Part of a small language model's weights.
Size: 8 layers, 2 heads of 128, 5.6M parameters.
Each number is 200 + 40 x the weight over its row's rms, rounded and kept within 0 to 999. Layers, rows and columns count from 0. The size before them is the row's rms in percent of the matrix's.

# layer 5 attention output (transposed), 256x256, rms 0.395, rows 210-237, columns 0-127
099,183,215,289,167,218,237,211,228,274,171,198,163,194,224,251,240,203,194,192,211,206,270,179,266,152,183,209,214,159,134,152,144,183,86,221,194,193,127,218,207,260,214,236,181,219,204,226,230,132,234,216,213,222,134,211,134,178,227,232,193,211,158,189,228,136,201,263,208,183,183,187,233,225,245,198,278,235,191,234,242,240,222,196,216,183,224,140,301,169,179,125,203,153,147,160,196,215,177,188,201,206,221,158,145,284,110,193,197,217,154,257,257,187,223,277,219,250,226,239,271,192,176,283,156,252,223,170,264
104,216,246,168,270,182,137,213,283,210,219,225,278,158,208,182,171,234,171,207,216,190,231,171,218,280,208,176,214,181,142,195,213,112,216,215,269,185,168,260,211,233,176,205,131,280,200,240,216,143,205,234,211,151,186,209,215,174,234,180,212,148,234,222,191,154,247,161,155,207,195,183,186,193,276,234,188,145,218,158,201,177,192,212,124,229,166,178,198,162,194,255,221,220,141,199,241,178,171,239,221,154,153,166,185,273,210,199,252,184,250,119,143,298,188,187,260,177,148,247,221,201,159,225,224,231,111,120,216
093,232,156,193,185,201,208,202,175,234,211,206,187,171,201,189,229,185,228,264,272,195,182,194,184,145,143,230,209,202,227,200,214,149,207,156,233,184,214,245,158,177,289,257,211,181,191,115,188,201,181,153,201,157,163,264,177,279,284,216,180,151,170,206,211,162,229,171,218,253,185,217,171,305,202,211,249,262,193,248,250,278,203,220,160,194,241,213,197,233,226,171,221,160,231,181,142,143,315,131,296,261,179,170,253,213,137,188,87,203,177,226,209,214,232,185,171,230,144,163,186,217,268,259,189,195,221,176,204
100,239,220,216,155,185,168,228,272,194,168,200,230,197,194,145,188,211,250,170,194,159,114,248,230,174,245,218,237,195,234,206,90,262,162,206,209,310,117,185,253,192,130,167,264,214,209,159,186,167,189,147,256,242,160,247,211,176,260,178,201,195,186,162,188,242,243,262,169,249,185,198,183,163,282,150,263,87,235,211,163,155,170,182,265,235,200,249,212,255,240,233,228,235,199,258,201,209,269,177,223,196,174,148,170,273,219,232,246,163,199,180,222,151,304,199,208,138,178,132,215,199,232,245,178,173,173,161,226
104,174,182,206,175,165,250,200,183,202,149,281,177,220,179,235,200,115,242,172,174,177,265,114,235,182,177,214,154,221,227,209,194,213,220,159,208,162,180,188,217,202,250,181,138,232,234,245,161,254,216,183,218,233,168,262,222,149,223,242,192,141,282,223,246,217,145,203,193,165,273,121,221,137,239,169,172,232,163,150,229,194,169,241,271,251,169,203,216,187,229,197,231,212,210,151,156,180,181,206,163,140,204,164,278,201,116,247,209,157,182,198,228,251,198,201,200,169,218,148,161,223,157,164,258,198,197,214,168
095,188,186,220,294,204,213,225,162,165,170,163,176,173,213,172,161,203,177,158,254,180,176,205,147,185,215,191,191,225,229,205,113,234,122,272,136,224,183,162,189,199,210,194,209,233,197,242,202,208,230,208,258,154,255,216,149,133,209,121,203,219,155,223,190,167,231,204,231,189,156,262,171,218,189,249,221,190,206,243,251,165,174,180,184,213,182,161,99,270,214,230,160,247,174,290,241,173,194,81,182,173,182,205,164,230,156,200,269,150,180,191,248,218,180,182,180,191,225,217,190,126,146,214,224,229,179,152,172
096,207,138,232,202,169,285,135,233,198,168,236,258,238,203,233,184,208,195,153,168,227,187,109,181,239,168,207,181,247,116,203,213,249,130,176,215,222,230,173,203,226,195,233,130,201,259,246,198,73,193,177,183,183,147,239,169,177,189,163,262,233,140,192,195,224,221,175,313,209,190,226,251,226,147,183,233,206,241,191,253,264,222,289,123,144,213,157,269,174,221,190,213,133,154,232,202,302,141,195,234,175,217,229,233,186,169,198,243,200,188,115,210,246,203,271,225,292,247,162,188,209,132,178,201,250,204,131,193
106,224,241,191,210,202,173,186,228,231,227,159,189,179,170,223,218,190,224,185,222,172,198,185,249,249,209,229,219,197,138,172,144,185,216,122,100,197,224,236,126,253,203,199,234,195,123,170,210,262,211,215,227,220,248,159,294,173,196,234,181,167,258,120,229,113,149,205,177,242,188,192,211,154,183,217,179,249,234,205,141,121,220,129,198,197,207,244,161,205,244,211,175,172,185,216,249,174,215,212,148,198,186,163,157,243,190,194,140,160,127,217,136,233,93,185,157,136,204,184,237,227,253,245,212,270,230,177,122
096,218,174,139,181,141,62,182,197,229,194,176,212,246,149,171,254,196,215,171,230,226,212,179,255,110,163,208,153,151,227,203,161,218,221,179,166,205,251,211,267,201,260,200,206,201,189,120,216,260,168,166,256,136,235,232,274,263,239,237,237,186,130,184,199,165,205,215,254,132,165,222,241,241,192,175,222,219,162,185,250,211,130,192,173,150,164,198,144,175,237,207,217,237,220,249,202,168,193,183,269,146,209,150,249,238,217,182,204,184,209,239,163,212,181,145,210,163,233,175,187,153,214,176,174,185,242,300,272
101,179,201,227,216,185,196,307,209,208,278,201,152,282,252,187,171,242,148,215,181,125,248,174,250,177,173,200,195,194,267,236,175,101,138,175,244,131,204,216,198,234,196,165,230,237,129,175,215,235,215,213,163,247,162,193,232,227,166,225,196,252,237,238,210,197,212,253,186,198,249,226,227,227,258,186,183,219,163,170,114,229,126,238,183,143,143,172,149,211,188,197,229,257,163,174,151,223,230,174,163,186,197,232,196,263,236,241,203,142,122,301,250,187,218,199,192,172,235,184,202,171,194,249,243,218,175,196,184
094,147,239,151,221,210,185,173,189,213,188,132,209,221,206,142,171,255,171,179,180,202,97,230,110,189,242,186,220,198,145,171,190,202,273,218,243,198,206,197,224,148,174,177,248,201,187,253,159,175,268,188,281,165,212,224,202,179,271,192,217,189,199,245,230,132,172,229,211,141,246,186,165,178,184,226,237,165,227,267,295,184,213,164,129,202,216,138,142,257,174,199,157,200,263,247,275,263,195,218,153,233,252,209,218,280,288,256,181,232,189,187,249,156,158,194,204,247,239,226,144,201,195,189,154,284,190,217,157
095,196,197,245,219,186,226,240,192,175,230,179,172,236,153,149,182,241,179,261,166,133,121,193,184,213,189,203,208,201,257,170,111,188,201,159,259,192,262,187,243,223,178,167,216,219,199,235,154,216,221,109,196,185,235,201,196,138,168,200,206,241,232,129,206,182,201,205,163,196,180,223,95,210,237,229,216,143,204,154,192,269,223,248,212,306,123,186,106,190,166,195,209,185,151,93,185,224,194,183,231,158,203,203,323,181,230,228,161,204,239,152,192,216,204,247,179,146,166,265,197,166,228,272,232,184,180,194,243
101,276,265,210,194,181,199,167,181,211,227,223,154,225,225,161,232,216,201,176,124,206,149,251,266,149,229,179,227,221,204,230,245,169,199,195,238,225,299,219,206,236,139,189,147,276,233,203,250,165,165,170,152,150,161,185,201,200,167,158,223,222,170,145,155,167,188,124,199,192,286,164,225,130,208,240,173,320,181,204,187,216,230,156,218,104,109,190,253,204,143,176,170,272,148,258,163,252,197,226,117,170,177,134,238,167,226,201,166,181,196,223,145,162,206,236,197,241,163,257,285,227,171,248,241,221,151,254,183
096,173,222,252,176,192,230,140,175,230,166,111,195,243,249,164,234,234,234,288,222,139,192,160,197,155,273,156,264,199,186,205,172,222,128,250,148,208,165,219,223,149,122,176,168,169,274,150,218,272,285,202,158,250,209,186,188,211,263,210,248,181,195,195,221,262,222,229,204,117,268,212,162,271,163,75,193,144,276,190,191,158,196,221,238,188,249,125,205,209,149,198,234,219,192,125,155,230,205,313,202,294,255,229,125,182,151,178,168,205,101,222,215,247,213,225,185,232,273,212,206,226,162,194,182,212,201,217,181
094,147,189,199,224,235,155,162,223,195,176,229,136,187,312,227,210,171,262,167,168,179,161,214,149,216,217,255,168,213,213,255,167,230,239,172,109,238,191,255,186,275,215,253,180,158,236,130,188,156,152,186,183,206,190,205,185,153,313,210,172,244,181,263,244,163,153,231,142,220,182,264,182,199,181,192,211,153,191,187,192,176,189,214,207,178,205,193,221,215,207,247,135,172,199,219,217,172,205,178,200,192,158,185,126,224,178,220,198,266,180,250,195,224,172,295,228,206,196,204,163,210,262,274,197,156,255,228,223
103,210,177,214,260,203,246,120,216,220,211,195,195,217,230,188,212,212,236,221,260,166,220,190,232,208,178,142,178,180,194,164,258,178,210,253,224,232,176,264,137,265,170,260,242,191,209,231,238,219,150,108,177,195,179,95,107,207,216,230,204,130,188,261,223,173,241,183,197,193,159,189,241,131,248,194,223,187,176,230,212,184,231,134,212,189,228,243,183,218,135,182,199,307,199,246,208,172,248,141,152,128,186,254,145,219,210,204,162,191,211,264,221,242,192,194,272,235,186,198,318,229,202,228,220,170,169,200,193
101,177,199,219,212,205,192,214,168,203,202,209,197,256,224,167,200,151,205,126,200,218,201,220,203,139,198,120,212,216,176,184,235,245,253,174,171,251,240,274,247,215,148,258,205,246,235,251,184,242,199,273,223,186,169,146,243,223,208,226,151,141,203,265,158,147,226,247,152,151,117,238,158,212,234,217,85,217,260,185,164,185,154,159,212,170,139,176,232,199,241,246,113,213,167,159,220,209,196,111,250,245,210,148,166,175,180,164,161,185,186,155,211,270,209,214,199,162,218,246,109,245,175,166,220,174,179,227,181
087,172,162,243,166,143,174,195,212,211,271,135,223,166,219,150,187,235,201,203,194,204,315,158,175,180,194,296,229,177,202,225,218,141,260,148,207,209,196,176,154,157,194,244,287,131,271,153,232,255,263,214,236,129,203,255,176,189,236,217,223,164,206,145,253,183,211,215,240,148,153,236,211,242,225,190,208,238,183,141,192,187,204,213,209,152,307,174,181,188,179,204,173,189,171,200,182,227,238,221,209,139,180,279,160,194,222,215,163,217,192,229,206,201,183,180,216,173,113,163,149,232,167,166,305,161,161,208,272
092,163,147,238,212,235,200,222,252,163,223,157,170,233,197,186,166,176,216,234,137,224,237,257,214,354,193,241,189,118,257,160,142,205,195,205,134,191,269,198,227,177,199,155,246,194,128,165,174,229,150,156,203,231,152,168,189,192,222,221,212,220,131,164,198,275,140,155,259,249,259,204,161,113,192,243,199,177,176,174,189,246,139,194,100,189,185,160,238,189,258,217,254,236,170,167,158,207,215,191,219,152,195,189,147,173,122,295,149,212,188,152,310,218,195,200,215,249,182,224,273,209,169,139,228,213,234,174,263
099,159,276,170,129,204,209,188,163,210,172,188,251,263,238,163,245,159,224,219,253,200,158,195,206,275,172,255,169,151,217,138,152,231,201,267,245,222,234,169,185,194,187,194,174,199,284,152,133,175,217,240,156,185,119,208,202,230,232,227,189,197,215,199,250,222,161,224,263,243,153,167,209,206,168,89,208,268,189,194,187,199,222,54,194,227,195,213,185,124,186,193,218,213,163,217,178,121,247,305,308,192,123,160,234,172,212,234,267,154,246,221,135,210,216,159,190,160,142,160,240,182,230,199,188,224,266,201,206
099,209,213,207,188,228,163,207,194,171,236,169,203,205,242,225,239,206,193,262,231,162,292,173,122,216,158,155,148,267,171,180,177,158,281,227,222,176,179,209,187,240,177,185,226,125,308,195,159,146,177,203,168,234,238,213,160,166,199,251,169,222,182,177,173,222,204,150,199,165,188,116,233,164,237,152,180,213,228,219,181,188,233,213,237,200,214,242,208,263,246,248,195,131,258,196,161,142,123,137,234,200,165,179,177,196,150,228,220,254,210,228,264,181,246,236,177,236,175,199,174,166,99,200,187,181,242,251,195
100,210,179,218,222,180,189,217,286,232,141,271,242,212,229,237,218,186,213,264,182,225,181,156,203,84,186,183,203,243,154,202,212,224,153,300,205,173,187,114,300,159,210,163,127,286,231,207,162,248,187,296,208,179,204,211,229,225,221,263,207,192,183,166,184,180,151,203,182,223,179,161,253,172,243,191,286,146,192,107,212,165,214,170,162,141,170,205,168,145,201,212,222,223,143,244,212,223,191,229,196,194,170,212,240,207,281,203,153,214,229,210,182,193,223,214,186,152,222,175,129,195,207,237,246,228,180,276,180
100,220,165,226,209,213,215,142,146,256,212,241,208,184,188,243,211,152,253,233,252,195,197,85,223,156,158,155,241,199,222,213,233,174,244,205,177,163,146,183,176,219,179,221,165,171,229,132,166,178,196,141,207,185,287,227,210,163,192,227,174,218,176,178,243,143,203,265,210,201,250,165,222,188,234,235,181,233,205,227,253,165,103,217,167,250,201,279,151,270,191,237,153,220,224,179,220,194,181,171,169,226,278,193,186,214,141,171,223,199,219,208,176,187,215,254,226,187,197,198,218,230,194,223,195,171,114,207,294
088,230,280,229,237,174,212,164,176,162,210,222,210,202,235,218,139,195,192,169,203,160,228,236,267,188,152,217,207,221,248,203,269,279,175,252,222,203,164,211,144,229,186,216,225,187,182,152,188,212,141,199,183,212,184,214,140,242,247,201,169,167,245,154,168,204,226,164,176,215,192,246,191,156,210,203,254,226,235,189,262,205,184,175,164,126,248,204,161,162,191,231,112,209,231,216,172,207,310,192,174,177,77,222,253,164,234,213,247,193,230,179,175,222,244,210,172,207,232,197,216,197,219,171,223,166,201,207,203
101,154,260,174,165,231,160,151,214,167,163,220,194,235,233,168,190,194,235,207,165,216,168,149,257,193,265,253,218,189,201,218,176,218,165,193,202,199,201,146,219,207,189,186,186,234,104,111,209,161,238,195,181,262,225,186,194,211,167,203,182,196,171,145,248,210,212,128,190,259,234,136,166,143,217,137,146,171,214,238,199,198,178,182,214,182,201,223,162,216,190,195,213,157,272,215,259,217,206,211,223,222,243,207,234,227,213,185,168,267,140,148,201,242,212,205,117,151,217,158,154,183,209,359,255,152,255,123,224
092,173,106,270,271,200,214,201,226,159,192,274,192,236,202,217,190,207,169,216,185,106,176,211,217,162,128,215,238,182,191,207,135,266,155,252,218,253,204,195,172,159,219,172,243,143,225,182,166,177,203,267,193,190,174,182,187,166,181,235,256,196,177,168,262,233,228,255,213,219,187,162,132,192,130,277,233,214,210,165,105,168,189,185,167,153,255,198,185,167,182,160,216,186,239,182,211,188,198,120,215,179,165,225,178,196,161,190,200,180,190,234,201,187,185,226,146,157,242,247,215,165,253,149,201,256,241,268,123
098,216,122,235,132,187,226,228,209,168,217,165,157,165,182,166,217,206,166,242,178,207,186,241,192,231,204,200,203,273,227,157,188,236,166,244,193,244,225,242,180,203,228,177,238,166,164,177,147,100,193,140,123,218,221,163,197,245,182,201,176,159,241,171,227,193,189,212,207,247,274,303,208,132,217,178,224,176,222,217,219,140,219,128,127,245,206,214,253,168,178,311,212,243,153,160,193,274,188,177,247,175,174,232,180,214,175,182,91,169,144,142,178,178,211,206,238,155,70,266,221,179,156,253,194,99,200,200,185
093,182,227,254,131,165,133,134,162,224,189,158,218,163,193,235,248,182,219,260,191,215,175,153,212,80,208,154,285,140,212,156,212,187,247,237,262,157,219,246,197,184,233,244,238,191,192,240,135,220,261,168,185,197,163,201,178,242,239,194,242,151,160,202,253,183,141,165,161,212,222,221,250,121,173,260,177,225,207,226,165,255,165,211,200,185,215,228,219,216,287,180,200,126,185,188,200,163,217,227,149,231,161,210,213,153,156,164,191,175,253,247,218,237,199,179,177,159,155,177,192,129,152,110,239,193,90,223,229
# layer 5 attention value, 256x256, rms 0.198, rows 211-237, columns 0-127
105,154,153,229,224,176,225,249,182,238,249,134,223,211,264,251,207,183,184,212,171,212,188,216,165,119,234,278,237,110,279,218,186,208,241,178,177,198,193,176,154,171,225,207,283,189,265,249,190,250,193,160,235,168,223,247,125,216,177,217,228,231,249,252,220,214,212,221,246,169,221,228,221,203,224,267,243,298,154,210,136,193,179,125,230,166,199,194,215,245,184,195,198,156,257,175,193,214,180,261,196,105,178,160,289,141,215,192,201,205,172,207,181,150,166,228,165,164,270,159,180,195,193,160,216,204,205,217,208
092,209,187,214,252,184,192,278,197,156,233,222,224,160,158,171,234,200,165,116,211,200,160,128,159,203,280,176,163,198,214,195,258,222,198,201,193,210,177,216,241,240,167,206,208,248,216,197,222,150,274,248,197,170,188,181,248,113,66,192,205,199,176,174,138,256,179,260,102,237,247,158,192,153,199,119,115,126,147,228,206,229,200,188,186,142,223,172,200,159,221,160,230,235,201,250,226,152,114,225,134,98,272,250,212,225,277,216,239,206,236,182,239,159,175,175,213,177,257,146,168,203,185,132,239,179,150,198,190
102,200,117,236,168,233,206,216,167,144,171,174,140,225,289,241,219,190,140,191,217,207,149,186,233,231,233,192,180,163,123,169,243,178,145,246,260,167,281,196,118,172,254,216,231,181,191,188,256,242,206,224,157,135,186,182,174,139,198,155,181,204,244,191,219,229,182,228,146,220,244,154,195,197,189,209,213,217,211,175,212,280,230,162,219,284,233,222,203,158,148,142,211,233,142,131,132,195,140,315,162,176,307,229,217,178,211,207,76,259,227,233,125,254,202,180,225,235,194,222,202,207,202,233,234,192,199,202,173
103,232,224,217,213,197,177,159,214,192,247,187,220,155,163,180,223,205,106,181,190,283,163,232,202,213,211,206,274,204,214,152,245,188,165,243,210,259,227,229,124,219,173,171,286,216,189,197,165,204,211,219,132,188,280,203,189,160,234,215,209,246,127,232,176,168,215,155,214,257,128,278,153,202,80,150,239,107,145,229,236,179,238,154,181,211,182,210,213,181,214,83,172,236,234,209,249,271,213,155,222,230,209,154,164,177,220,187,198,163,162,167,240,225,256,187,216,252,186,270,222,246,307,174,214,130,211,160,190
097,187,189,178,133,205,151,146,212,260,186,238,179,142,207,205,209,133,232,206,228,201,221,216,237,224,218,184,152,179,240,193,212,178,169,181,280,199,213,210,218,173,252,180,184,171,232,192,210,156,197,232,142,159,136,225,258,247,213,235,210,230,247,206,257,238,164,197,209,222,147,186,194,205,231,194,158,232,169,166,222,186,271,212,178,170,215,290,252,162,222,167,305,137,240,164,134,169,224,299,266,206,188,234,203,161,207,187,119,179,273,224,111,166,236,152,195,217,199,191,195,233,196,242,148,175,234,222,317
097,192,298,179,195,235,104,248,219,195,248,183,152,137,267,179,160,202,216,159,181,175,217,289,206,125,249,227,212,232,262,232,240,189,246,210,182,120,188,193,214,139,191,210,263,165,206,121,187,241,196,230,201,244,236,159,164,201,195,254,207,166,256,161,227,191,242,237,127,204,216,188,242,203,229,208,165,261,160,243,150,214,179,179,257,203,211,224,172,208,218,268,200,277,263,246,268,150,225,182,225,186,186,163,186,184,234,123,143,207,169,209,238,168,132,203,175,164,213,167,230,203,234,262,162,169,177,302,201
107,162,162,182,224,209,146,207,139,196,243,196,165,244,250,235,237,189,246,203,149,226,291,225,199,197,194,167,220,218,242,204,220,221,199,236,251,273,149,171,177,186,206,274,177,252,275,235,171,224,151,173,231,192,134,218,137,160,144,178,227,150,133,239,110,279,201,201,256,182,281,179,197,201,188,194,242,146,234,231,243,240,249,233,176,208,149,159,205,237,156,206,188,165,169,194,163,281,186,213,153,192,197,221,263,194,164,225,236,216,185,190,197,203,154,267,285,213,167,247,208,153,229,50,264,169,193,211,255
098,187,203,219,203,234,271,200,172,219,157,255,197,199,167,217,181,229,146,247,234,201,134,228,207,239,258,173,237,183,248,134,262,171,206,230,213,177,258,220,193,217,178,152,182,238,215,207,159,154,235,276,221,258,125,162,169,166,184,229,162,257,226,197,179,245,149,190,193,245,181,159,189,172,172,208,220,159,207,271,151,222,211,251,205,163,246,192,279,234,179,152,166,198,185,167,177,212,194,124,142,203,195,268,203,222,210,193,205,215,210,196,220,196,156,202,159,183,184,230,198,173,190,240,205,141,153,86,215
104,289,131,134,196,221,190,177,138,194,122,53,238,196,145,225,245,246,256,167,261,224,143,209,171,138,242,247,210,209,173,162,176,228,193,174,189,229,189,227,183,202,188,208,193,202,204,266,202,158,194,284,248,173,208,195,162,198,217,203,113,194,194,168,169,161,140,191,200,233,189,260,263,238,188,181,185,191,193,220,222,176,225,127,235,255,220,233,200,154,200,212,242,164,224,219,185,147,247,216,287,196,213,146,173,159,207,170,210,209,237,130,191,200,199,180,188,232,224,251,232,164,187,133,170,276,230,187,190
093,234,95,211,142,119,174,128,229,151,261,216,198,153,252,263,264,175,209,258,207,210,238,143,248,258,158,200,183,217,262,166,191,204,194,253,174,161,223,216,216,160,208,224,165,213,204,133,218,206,199,232,160,283,207,241,271,177,227,193,181,186,203,192,207,238,219,177,189,264,123,224,236,210,218,240,172,207,211,180,196,190,166,217,249,164,164,209,197,127,191,192,249,167,99,193,121,144,180,246,212,155,104,168,120,184,102,148,189,140,201,237,163,183,243,238,138,198,183,208,196,173,171,208,225,131,262,202,205
101,193,233,153,198,150,195,126,173,258,186,311,255,196,210,203,215,168,215,189,233,273,228,224,258,210,200,108,198,178,181,108,255,183,170,258,201,265,136,205,166,194,177,234,208,149,178,224,237,276,160,247,178,215,227,183,167,237,240,184,166,164,149,215,256,188,222,197,220,200,187,187,233,183,156,159,202,248,171,196,181,226,255,184,236,169,260,192,187,275,269,148,184,199,242,205,154,181,225,214,247,276,175,193,108,173,245,132,217,225,244,281,257,169,211,172,252,234,204,255,196,161,211,162,178,213,174,205,189
104,135,86,216,157,209,181,175,164,149,201,223,187,249,157,258,198,255,190,271,231,131,269,195,149,249,206,214,173,191,127,212,171,291,198,207,149,189,154,203,210,197,246,210,276,170,177,226,154,252,189,265,271,178,248,215,227,219,246,259,154,155,225,286,242,170,265,184,227,184,97,259,254,230,148,196,175,133,160,166,198,228,162,211,214,208,205,257,186,205,264,170,206,164,232,202,221,214,182,184,217,190,290,213,230,236,125,199,210,190,206,221,272,219,209,169,240,213,220,116,188,223,152,200,204,217,219,145,249
094,205,222,76,203,209,153,241,190,194,133,197,206,225,89,218,268,184,180,160,190,266,200,204,201,282,186,248,214,234,209,200,141,171,201,160,254,217,216,223,245,232,194,179,182,170,122,173,179,207,205,175,155,142,163,260,194,181,187,194,205,201,300,213,163,139,184,187,224,224,198,189,233,191,233,238,202,202,216,178,245,242,177,192,187,282,118,241,164,183,261,236,206,194,143,252,224,157,175,145,221,146,200,159,179,199,251,212,202,218,203,177,135,163,196,256,146,131,214,182,229,165,249,226,149,249,150,242,133
100,242,255,146,151,117,208,227,128,202,275,229,202,211,84,186,180,139,203,203,250,224,272,186,211,250,149,145,222,240,197,218,171,178,214,204,226,176,153,189,235,138,229,171,250,162,193,187,160,179,262,190,184,153,181,179,156,222,156,178,155,182,232,189,145,171,206,223,170,153,174,132,180,219,160,211,281,197,220,176,255,249,225,134,172,256,224,213,194,205,206,219,239,232,187,156,164,270,192,242,181,161,186,286,212,221,211,172,185,208,256,151,159,174,205,179,188,177,135,270,181,124,197,158,236,137,260,250,115
106,184,231,225,134,224,181,186,155,187,231,184,219,245,185,225,179,185,195,192,229,212,209,175,241,155,265,232,157,213,224,209,136,240,130,168,117,117,189,247,183,165,227,109,176,229,220,207,176,106,226,220,252,149,205,245,264,258,202,142,218,246,189,194,223,233,178,233,183,165,183,201,155,224,214,164,179,221,153,136,212,219,214,207,173,254,153,183,236,192,184,190,163,66,189,191,195,129,143,151,188,211,254,189,248,155,186,226,226,205,184,195,151,190,284,154,178,111,232,179,102,207,238,169,225,189,218,255,188
107,195,194,140,213,156,155,162,257,304,170,237,232,190,136,220,173,187,239,235,208,275,218,187,198,233,207,266,192,153,182,191,121,244,231,151,171,148,132,188,179,207,157,212,202,247,138,196,160,253,154,141,202,159,180,245,165,180,192,263,205,227,190,219,224,212,225,157,176,194,229,173,259,201,225,239,247,301,179,153,226,216,238,165,210,249,193,172,220,235,193,160,216,197,157,249,258,170,118,241,151,174,201,242,220,288,145,235,225,192,244,180,198,121,187,227,193,222,179,186,183,151,183,183,186,184,162,191,187
094,229,160,208,185,251,252,247,179,162,129,245,247,152,142,244,230,208,180,237,224,178,167,277,170,197,225,149,148,251,226,188,179,173,141,184,159,182,178,203,231,164,210,159,117,211,223,286,215,117,247,177,165,185,210,191,206,155,182,221,172,250,199,224,249,254,152,216,183,209,137,164,212,207,199,211,258,203,245,286,188,203,192,161,245,190,90,138,120,240,205,207,220,218,201,187,145,177,236,209,197,227,166,170,180,132,255,248,247,249,242,238,157,232,149,165,148,134,323,230,233,226,231,228,134,210,262,184,148
091,166,256,235,225,166,178,180,102,211,179,225,227,150,179,252,188,180,159,152,194,133,200,179,185,101,173,164,262,247,206,224,218,152,181,228,222,211,160,184,234,209,175,244,179,242,194,187,142,231,239,266,174,178,221,218,170,203,245,201,195,218,188,245,276,109,225,172,179,62,226,170,206,254,243,184,211,203,180,206,205,141,306,224,254,271,271,189,146,233,180,268,148,228,179,172,205,173,232,212,220,199,217,217,250,197,256,154,229,199,198,191,118,219,212,205,210,258,206,274,133,174,221,241,157,168,185,163,190
101,250,199,202,223,194,241,244,137,139,225,200,240,243,204,206,144,213,161,206,210,310,194,164,214,106,196,181,235,237,198,189,283,178,168,163,203,186,142,229,220,250,133,181,288,120,186,217,232,160,206,126,268,175,273,201,213,180,204,172,241,159,178,173,191,213,198,190,135,215,196,229,198,269,170,204,168,108,213,194,275,228,212,246,226,187,223,171,227,194,249,271,133,216,234,193,150,278,168,161,191,186,200,276,229,144,213,223,157,290,175,159,188,163,205,194,246,198,188,220,144,227,140,249,255,194,200,168,183
103,266,196,201,202,124,209,205,176,176,198,243,159,192,216,150,175,153,192,201,202,204,184,213,236,187,182,225,186,197,254,191,216,236,200,129,132,256,212,155,196,202,230,163,182,327,99,268,294,212,247,200,200,121,164,166,224,251,227,162,211,194,179,230,198,198,241,188,190,278,159,235,116,242,258,290,231,225,218,223,203,221,182,113,167,167,219,127,230,132,218,194,216,252,132,161,317,262,160,263,211,225,157,238,136,154,237,228,170,150,205,225,147,237,194,207,176,185,207,242,192,254,248,196,186,186,196,195,195
100,167,204,229,210,203,202,186,184,206,220,131,208,154,194,151,250,197,173,163,260,199,201,326,232,246,196,233,228,204,260,214,207,248,211,65,151,229,210,273,163,162,174,165,245,186,213,219,220,185,182,169,165,244,202,177,169,177,218,172,204,251,257,247,222,157,248,227,195,206,173,138,211,185,194,169,176,227,142,185,201,208,250,300,242,178,248,212,296,212,207,204,195,168,200,178,247,186,229,126,217,187,238,195,217,177,112,221,208,226,183,173,183,151,251,93,185,249,196,154,210,226,164,232,192,148,253,184,189
099,112,280,172,236,195,205,227,307,151,196,190,177,228,152,190,144,216,177,242,203,163,248,269,228,269,239,180,220,243,188,225,180,203,185,184,231,256,200,216,154,196,193,121,185,217,219,262,215,187,214,280,204,190,140,174,203,275,208,215,232,205,238,199,199,235,199,183,200,179,230,202,156,241,153,165,214,132,202,202,123,290,214,245,165,188,209,160,236,189,237,211,241,95,210,227,128,246,223,216,213,172,145,230,156,206,263,175,185,151,152,157,255,182,198,173,162,176,183,145,193,242,221,136,179,203,217,205,140
096,204,231,240,169,194,281,223,250,206,219,201,240,189,165,122,135,227,207,204,239,208,124,188,177,215,217,173,189,286,156,166,143,143,182,167,160,226,238,201,249,161,246,200,217,171,220,243,180,195,332,174,233,181,236,213,221,198,231,189,223,160,91,226,203,209,182,139,183,164,183,155,201,246,244,159,169,147,148,181,151,281,185,248,234,224,120,183,231,268,169,146,260,214,177,212,163,220,87,249,172,267,235,139,252,152,217,264,209,182,194,204,241,204,160,196,221,187,136,237,237,198,190,243,203,205,186,218,223
105,193,195,189,245,152,136,199,109,200,231,226,224,200,160,199,154,184,188,154,231,139,133,237,173,284,130,172,191,195,217,193,161,181,195,146,209,196,232,260,160,190,212,242,218,191,276,213,207,252,183,170,185,187,124,217,269,159,176,131,247,161,216,195,152,159,140,253,212,217,236,279,241,220,182,176,180,194,229,157,248,220,234,243,218,186,309,274,252,139,186,286,178,192,233,140,160,243,176,217,168,226,215,207,152,183,190,290,115,186,199,202,208,193,182,228,299,198,219,193,148,224,241,86,233,242,137,231,235
096,211,242,174,232,174,230,230,142,182,186,179,259,198,274,188,266,221,173,150,153,247,277,245,168,195,190,253,211,227,138,205,141,233,199,203,214,261,135,207,254,224,207,208,170,172,207,226,231,159,242,136,197,165,212,167,211,178,231,171,145,178,227,145,160,109,163,201,146,173,180,144,190,259,195,197,182,178,210,176,239,210,246,219,213,218,207,195,278,177,235,199,212,255,208,174,144,159,222,188,271,183,230,223,223,211,264,183,217,202,221,238,237,219,145,113,276,222,178,187,238,148,206,224,169,160,151,139,269
106,160,175,169,207,192,196,271,173,151,207,226,237,185,242,254,276,248,140,154,194,215,185,198,230,190,161,191,164,190,174,185,206,154,204,196,221,157,123,153,248,163,149,255,119,155,191,182,263,269,204,264,226,126,167,230,199,224,204,206,193,233,142,242,243,197,146,187,166,115,171,155,153,211,204,210,175,223,232,190,244,233,242,189,299,212,182,153,116,196,233,152,178,225,219,138,192,152,176,172,121,220,169,216,167,183,296,231,259,228,167,187,200,209,252,245,168,228,266,156,180,238,212,186,202,225,214,221,179
093,202,109,193,287,266,311,245,217,214,136,250,196,227,159,196,156,201,201,267,230,197,261,261,193,219,199,219,75,240,187,245,167,212,147,169,122,245,233,169,164,249,273,177,172,195,188,188,203,181,244,200,228,180,226,245,220,219,221,215,170,232,208,177,149,155,225,141,215,146,194,192,253,246,255,168,277,227,199,227,193,105,236,225,161,237,156,199,173,256,147,252,180,310,187,151,220,190,137,191,187,198,245,132,176,232,166,221,223,228,224,152,174,225,180,171,184,223,186,208,152,264,270,280,194,194,246,202,157